python train.py --num_key_value_heads=2 --bias="none" --tie_word_embeddings=true --lr_head=0.0273 --batch_tokens=131072 --dataset="wikipedia_en"
Each number is 128 + 24 x the weight over its row's rms, rounded and kept within 0 to 255. Layers, rows and columns count from 0. Numbers have three digits each. The size before them is the row's rms in percent of the matrix's.

# layer 12 MLP down, 160x1280, rms 0.0483, rows 0-159, columns 544-575
104:155151170136112133141164144090152109124168109107154147136101138107132112128127152128128149109127
104:138154141108139120121087124116097149153132129138131129140132104130122123170076169145113145062173
102:098149184110138111163108109134193143112099116121161129101141119117135138113138136161119146139122
109:137143099170122095127110118143116129120111140105167140115123138163074182121134130112102124120128
110:121159138146138142099104163134138104138142120112124099099135110112155096151136063122139108141127
104:167116129112170115167103134150114141091103136149130113108117122095134098149122119124073119090156
098:145144119093176110149122141172147110119129116103144114159152105105115132145139096101147143132112
114:130148084130133124128149150161138151103153143100121165140139113110109128125118138153090088122097
102:154160128136112143127092131160137145096122138116128101102100132106131104079157148138150111121123
098:138107110146125127128070119097115112148127095156145087146130101151097087098100126121084086152141
102:151136129055152110099106116079128121137108124143123108158142117141164110121127186192085105108144
096:127112157137124121123127141156136111093128139077136132115121079114124161103095117129107146106153
095:122118130080125098100137130159109130174132134073136128099106151127161145133136114088188134103135
099:119137120100137086058132140183118127170128069111106143115152113083117107103106122078082134141116
092:148133114126100127181139102164136117108102118123098090157166127108094150108145162153109130111137
101:150100157107133155141146138154134153126126132111080141140137086098152123106156114096116124079120
097:159120179139082142147129119145190087091139183117131133113100128114116176133128110130156087129140
096:149147098126067136120127115106124136118174150145100109153147081142124095134097109177151141145106
100:153150113103123095118122105100119135115141140161111169130148088147140159124134157107130158146068
097:142137125137155100122141127141097102094176132111147143149100164119133183164163146134115115127125
104:105134168130112148134143134108147081087101107136129123087140137072174127131151144118087146138099
100:148104142086125119135158123131153103149120089123143106138146098083125185129127158140141120128148
098:132169119115127122154117169113093148125156107103124100106102145096110187110134111127114099117114
101:122128128155135103096126170165185139120141124183148162109102128108119107153110093122124086121149
094:141126149128127139102126108159201137100119108152144122181126151119165087083132104139119110137142
098:118147129163114114162133164127150132103098149186098171119133112193098166158161098150140129134118
104:073134089102127094076139102155139138113068154132123149152105115182137152144130133140134127106136
097:113124156147168132120135112128113111173106140130133105137142092157131124152097148142094122124085
098:142151137109134134116106161141099125119164114091146129142111186128092111095085143130178160170120
100:115153129098125110159129119109205146144081153123102119140134121132154112145100121103157128091140
103:146116116127167122132136157114123149104113136148109115143135111127163105121140151106103127138189
098:137112139144162170113136137175096139144136076119063147124140152128100152159181140103130146092087
105:124088124093131154162112076148175141127092088158152112168121142136115134108092087125105070090136
097:112122117149111149097163115092156117101116102098127098173116130106090097115127125144113135148149
099:106139106148126140112142121135131141127114137114112116154164115075142187097139152140135131141157
102:105097131092147125123117129117124179106119100114127124073128114092128102152117070122147117103113
101:132160133130149127141138087129157099158120141095130127137115132149131111129140134152136121091119
102:111110143093136140159156090121122124152121112121186150156104164135132134147104135144133115078176
100:123141105103051122138079142112110117160143135125154125117079133168159104152147124142154127137139
098:104115155138124169137113112092122102090153103122101132124085165118135130147135121125122143124068
101:135093138128159122143133122135140103136128150146134165151137125090123128128119102124150141132133
096:111159095113149095104142092131109108119143135154109154180109139139090130159104131139176132129144
105:110126084129102140134131127095133102107090175126180140092133126183075113103128151085117128154117
097:128108136139125125143151115132131148136148112120104163134155150142137097115131121167113145153140
102:099107102124128112149122152149118151120141112111146153087114117102117145129120161118103110141104
100:100116110155117135178096122115110133155130152131154123076120135128154134130147132120113137159152
096:124160133096152145146123143125155152129080144153168120091119127115181132114136139147128123111115
105:147118133101119118105115141127139109106106129129110093101181164129178101095127098146123104118133
101:131179108150096124126094158127143137130137155114151118138167096143125157165126156078158125144097
096:124160125114154116109131133119110117150114125132135116146111180140097081138124137118119128137145
096:111153132098113204109120099144124131142111099139129139095131124145120150107134110130092112161151
099:115105095077080143141110101104088109124113147182158151076087084149138111139149108141064102095135
099:108135079133159144088127088119137109089136143140131120131142108106096135080089145107134151151128
100:095120112118182096159157114139158110091131170108134134103134134103154139159124174080155141104152
099:139130120099120123120125159084112112157108150072088124136168125176146093089150151086086100059087
103:065127135089148107104105109084141145136136129114140131115140113118131127150089138181144096148157
097:117113111099133164126108154100114147102136164130134155099108127147152159127128151086090134134116
119:121118128142185072110131089157095155110101145123176111131120084152088165131133119127183182165149
103:097142143119080189090132135125120161108097164110136152130102120134091133139065137141100097112129
094:135138116141150137134151115103130133094116091139138099155123110144123100176137114113146124126139
100:085122186141112160156088171103122106080107074132126138103167127152167167109080120160151146160124
097:120130131122106129137105095125185161110138173115145157147127119123143121135137127176153119116150
097:092133148126132137134121132158169136111133117148145121118143132105128120152127147108156155126134
142:137118139132149167133119119091144102136121132154110130127117146109116129149130141148095142109111
101:151127131148108161094114108140129114148100122122073120107107066112116081113086137164168147128133
102:125078113180122110080088119090139131132084115136118142129139156167130120133102137139106093117140
096:161111129133113161159128154168118165120138126148121169108087151104120106126106111124154120099126
098:114111114118140130161140126157155130137185081138143146141151085132121137132123140139119092101090
095:133150133124131159121144151132094128143100133152121146109155151151146132057129152147125149144149
097:119113126100130106124137134127175145112134148115138130142175179120136101143154090113091157157107
096:097104157167099106087092129124158155167125122172137088109119113124134134122117128171129088129151
099:140116152151085111109146101107110138149134098145100121151147107103132144145115150124118124140125
099:081149147149136150148113168163179120138090121113138108108157139179146114103124098138144169140147
102:145113121127160141137168120134129100121146122132144097147125132148091148136139111157099153125131
101:168142120111123151156094127141157112106121142146136135144133128124112128151149103113118174157163
097:130121111134101142119186136114150139171125139144168170087142155102166139126195147179130130132168
101:114088152132082162104084116103120161109175142092129123114119171144164135152096157117120153135146
096:145083126159158125151128136123155158121172133147107153106064111151124120116156136096162155106153
094:114112143102154142117184119142131145149116147135139117101109138121108150161091103121175156136109
105:165168092112128173111122094155132127122140110117114114131162137132117152124105123136107149142169
109:139145109106136089090100091149156158118131117143173138169162145158159115070170137116116105161147
100:103141121084123108117149120103168169096122123179093141120188129167166145138091108134112088145114
104:124052154090146090177120116107149100171100158160137092103091151118158120166121105116093086085119
101:176177095116138150090092096150129148116158120071153107105120099116097129112100147104136115122145
101:136116132118134116142133115170123111138085110116115188100102134114123167125075167132153094091100
109:139153110152121126100162096144133099096154106126112118074114125142170116102131148155136132148101
100:126145156094127134152139139113120117098160131110115144087145165097142105146129079111145119172172
098:131191141117114104103081120126181078149108160128121167101139148144101118155090102123171115099111
101:135147127137150106117111183140102083157171104182106109131113125105156089152112126149146106111147
099:077139181134137118156125130143123170074161123118109155159088143150035148116080169134120137128103
100:124100141131092134112100130124121115129122140110149142122158096144135094168100123132146130157109
102:129097125142114109116133153151143114131098087103140063128123164158113145114162127094111161141131
100:099103157107132148150173135165115153155095157123111103112136136127075150101124106144099146118139
098:130147104164129116132153138152107134088127129138095155095119111125142100160135124155161127170131
103:126113152131102122088096147113149109137098125123137124126151091136145135126130080152144126108111
100:145127143118089098102149129166176143156146133157137138107155131167116099154131102152120117132168
097:170112152135132140184102148127132127107116131126120157125137144115133089091085129121129141197143
098:131158129064160113132130146129124141137137135081120131146142098094140127147139157117131096122075
095:131101147126097120083098144101135173122092121116114051139156125096158127092099127133116153112106
098:154110161108148150157095139134132137114141132100135155082148110104156165113132109113118114111209
096:146104127132148114106138117137125085111172080143145123176110158130118096107101174166191153102154
099:169096129102158139138140096140115120121158098112102168100131137093114171126124129120138144164121
094:141114165144141133097097124148076160094129109143124147098133148118155117119137149136171137112139
102:097114121112126094128112068129141132046112139126123114146174153109152121098131118124135114162186
100:147136123138138085107164106128115129099157143130143130160139160120142115177108097138152148133142
098:127124153145134153115098108188156134115094130140150108121157137094161147122148111138120104113097
100:153097133136183137158098099121129146132134169132184101147113153150102151138166099156136144127148
101:130101118174166143098102145100117118132144122126160081120128115127148115142088102143096122149128
096:115131123118163139095123145118128119142154111148197110095151153156113151100100154086084122153144
102:159125133096108138168170132108125143140117081147124121152166141125138133130143126144120149139177
102:068117105106161101084128102144138135123137049154095126105118134131137116121111124141109136116110
101:154096150115133125127112155097131141121124175178113149124110149108128129109131110141130123136160
095:143130179158178110128120182137124124101138120118135138149137158122138114119093082132108126132107
098:098140068141136145114088106118126131106184133148110073119120169148146117155160144155118117179136
100:105103156153137145126123161153113171139120055075132114125144163121141116151095135111096082099144
099:131161113138112103151120118156094134127062127126189164115105123133105169100154135057112113133137
097:130124102137170114099151183128135173082163122121132157113158187162134157085152119164138130139164
100:106123153137128114092130106157167103152131145115126117134087113116138114134105152137135106101124
098:161138148139120159101138095142107099135119135076118156095153116130133136105125094108126105119132
099:153163094110133107127111132133135131099153155106132146123159103121118138125099127139120124110143
100:106119144130154131088137086124138098136124135181144154114130127124154133118112072141166147136070
099:172100112109110206148137155159155176130125099132107077120158140123122117090102108113103119079110
106:121148113131151103120121144141148130137149147130130092127135094108148141118069125113107150104132
096:100108128095103100153095123098145120167143151105140156120136113102131145114142118087151129149126
096:193163129104054120082149151125096103119133125073131132143129143153103116112091144155118145105136
100:087150107121118124142094128136129126073102103067095164122114130146168166147130144079141122091146
097:147054068146089117131142131077102133111126123154126140141118096133147180126121108110138128164107
100:143134163128200089100130128136084094115111152125129089108136141054153124141136090159136090178142
100:134138158140145113150162106105104129123100107141097118136165105096156103110123122093132162135136
099:156125109146163191120132146148084123109105120156105096151113138141104115135137137142159069157107
098:131157094143082107134147089121118147121127125147148102144148164139133105146128179106139129098152
101:113151120154158150087095153157116118148121148129126109100157102150155114144102109139078141130136
102:130131155124134130147084093136132083095133140102146129103132157164131129142136138110153134120128
102:148118074090137173127097130122122097124119115112168120129132119128098133113117112121146143120133
098:138106130106090092138140080106103090143114132171111141085116133160107144097117103152095126137077
098:138127157149109142117150153140107176131101163136143149091089109100112128145132150113129107093112
101:150136093080131113121149112101132140127122122074103195165125119155129106112137138102122123106117
103:094114145121104124113173141146102163081192137150127082083114139158129128115161121133128099131124
102:126143148137111094125116120127134112100139132116087131131147153134132134133140162131154153079147
094:107092139125138111150155149159126158175138176152134104114116130118132085152141141186114091100141
097:166153114123145093091051152106146137128143100128094152137123093106123121114120139155083131152124
095:143150161114120093113145173119120107143156147098152120091116137115154111168107153125121093080133
095:159177117118125120117173129090115112095118153137184129111107135132133091129122090134121136102092
099:126165117135151142103157129093154110143149106147048113128137118142142136135158117135117162146151
100:153179177203106097122166071119145142155157074113173164108117126091084123093163098075151099177126
095:162182040161104162105090135096120136148080146123144117126163141122100118157123141101114139068095
102:156139079165151147162106102100160105163101151162105153162163125143130133116127131098140088172185
097:102126152138126142150127160116159136115099100141090099094097144111159125139113150124167113133141
097:108130177097132130124047139145117089150120150113117131158136122097137126133137144126130115148159
094:116116184081120136130100124131124130157100148122114119144127125132156119144110111152114115119124
097:122143177128142122119118128165143139140078117113133133099132139099105143119135130136149142151142
095:103114105102174139119141122126152141112156115103097071130134174120128119100135128174105140151141
106:140118156137129123083127094123091153109119138113134141140199146099126148122145132172159138091112
096:112103134127099103121103111177120140150127145120137110123145148085114111128096174167165129159132
099:152146104073103154149105149079149080105126144113166125150112113144129108121114153077127137101117
104:134174162102149139107134163142130106134162105107120124121131123128125133159103129154170147147124
094:135158172137116139151124132127110132121149147154105131118132149122062137121142113185148185171110
096:134088139099058079109168138134129164134138131102131154096097145143108117140131160135132148088145
096:132136147136100150111114084106131114120136131137106160143131163126112148141114129151141073104160
102:123104154102141089133138102160112067140151095161105133133106162120132098114112156144115075113116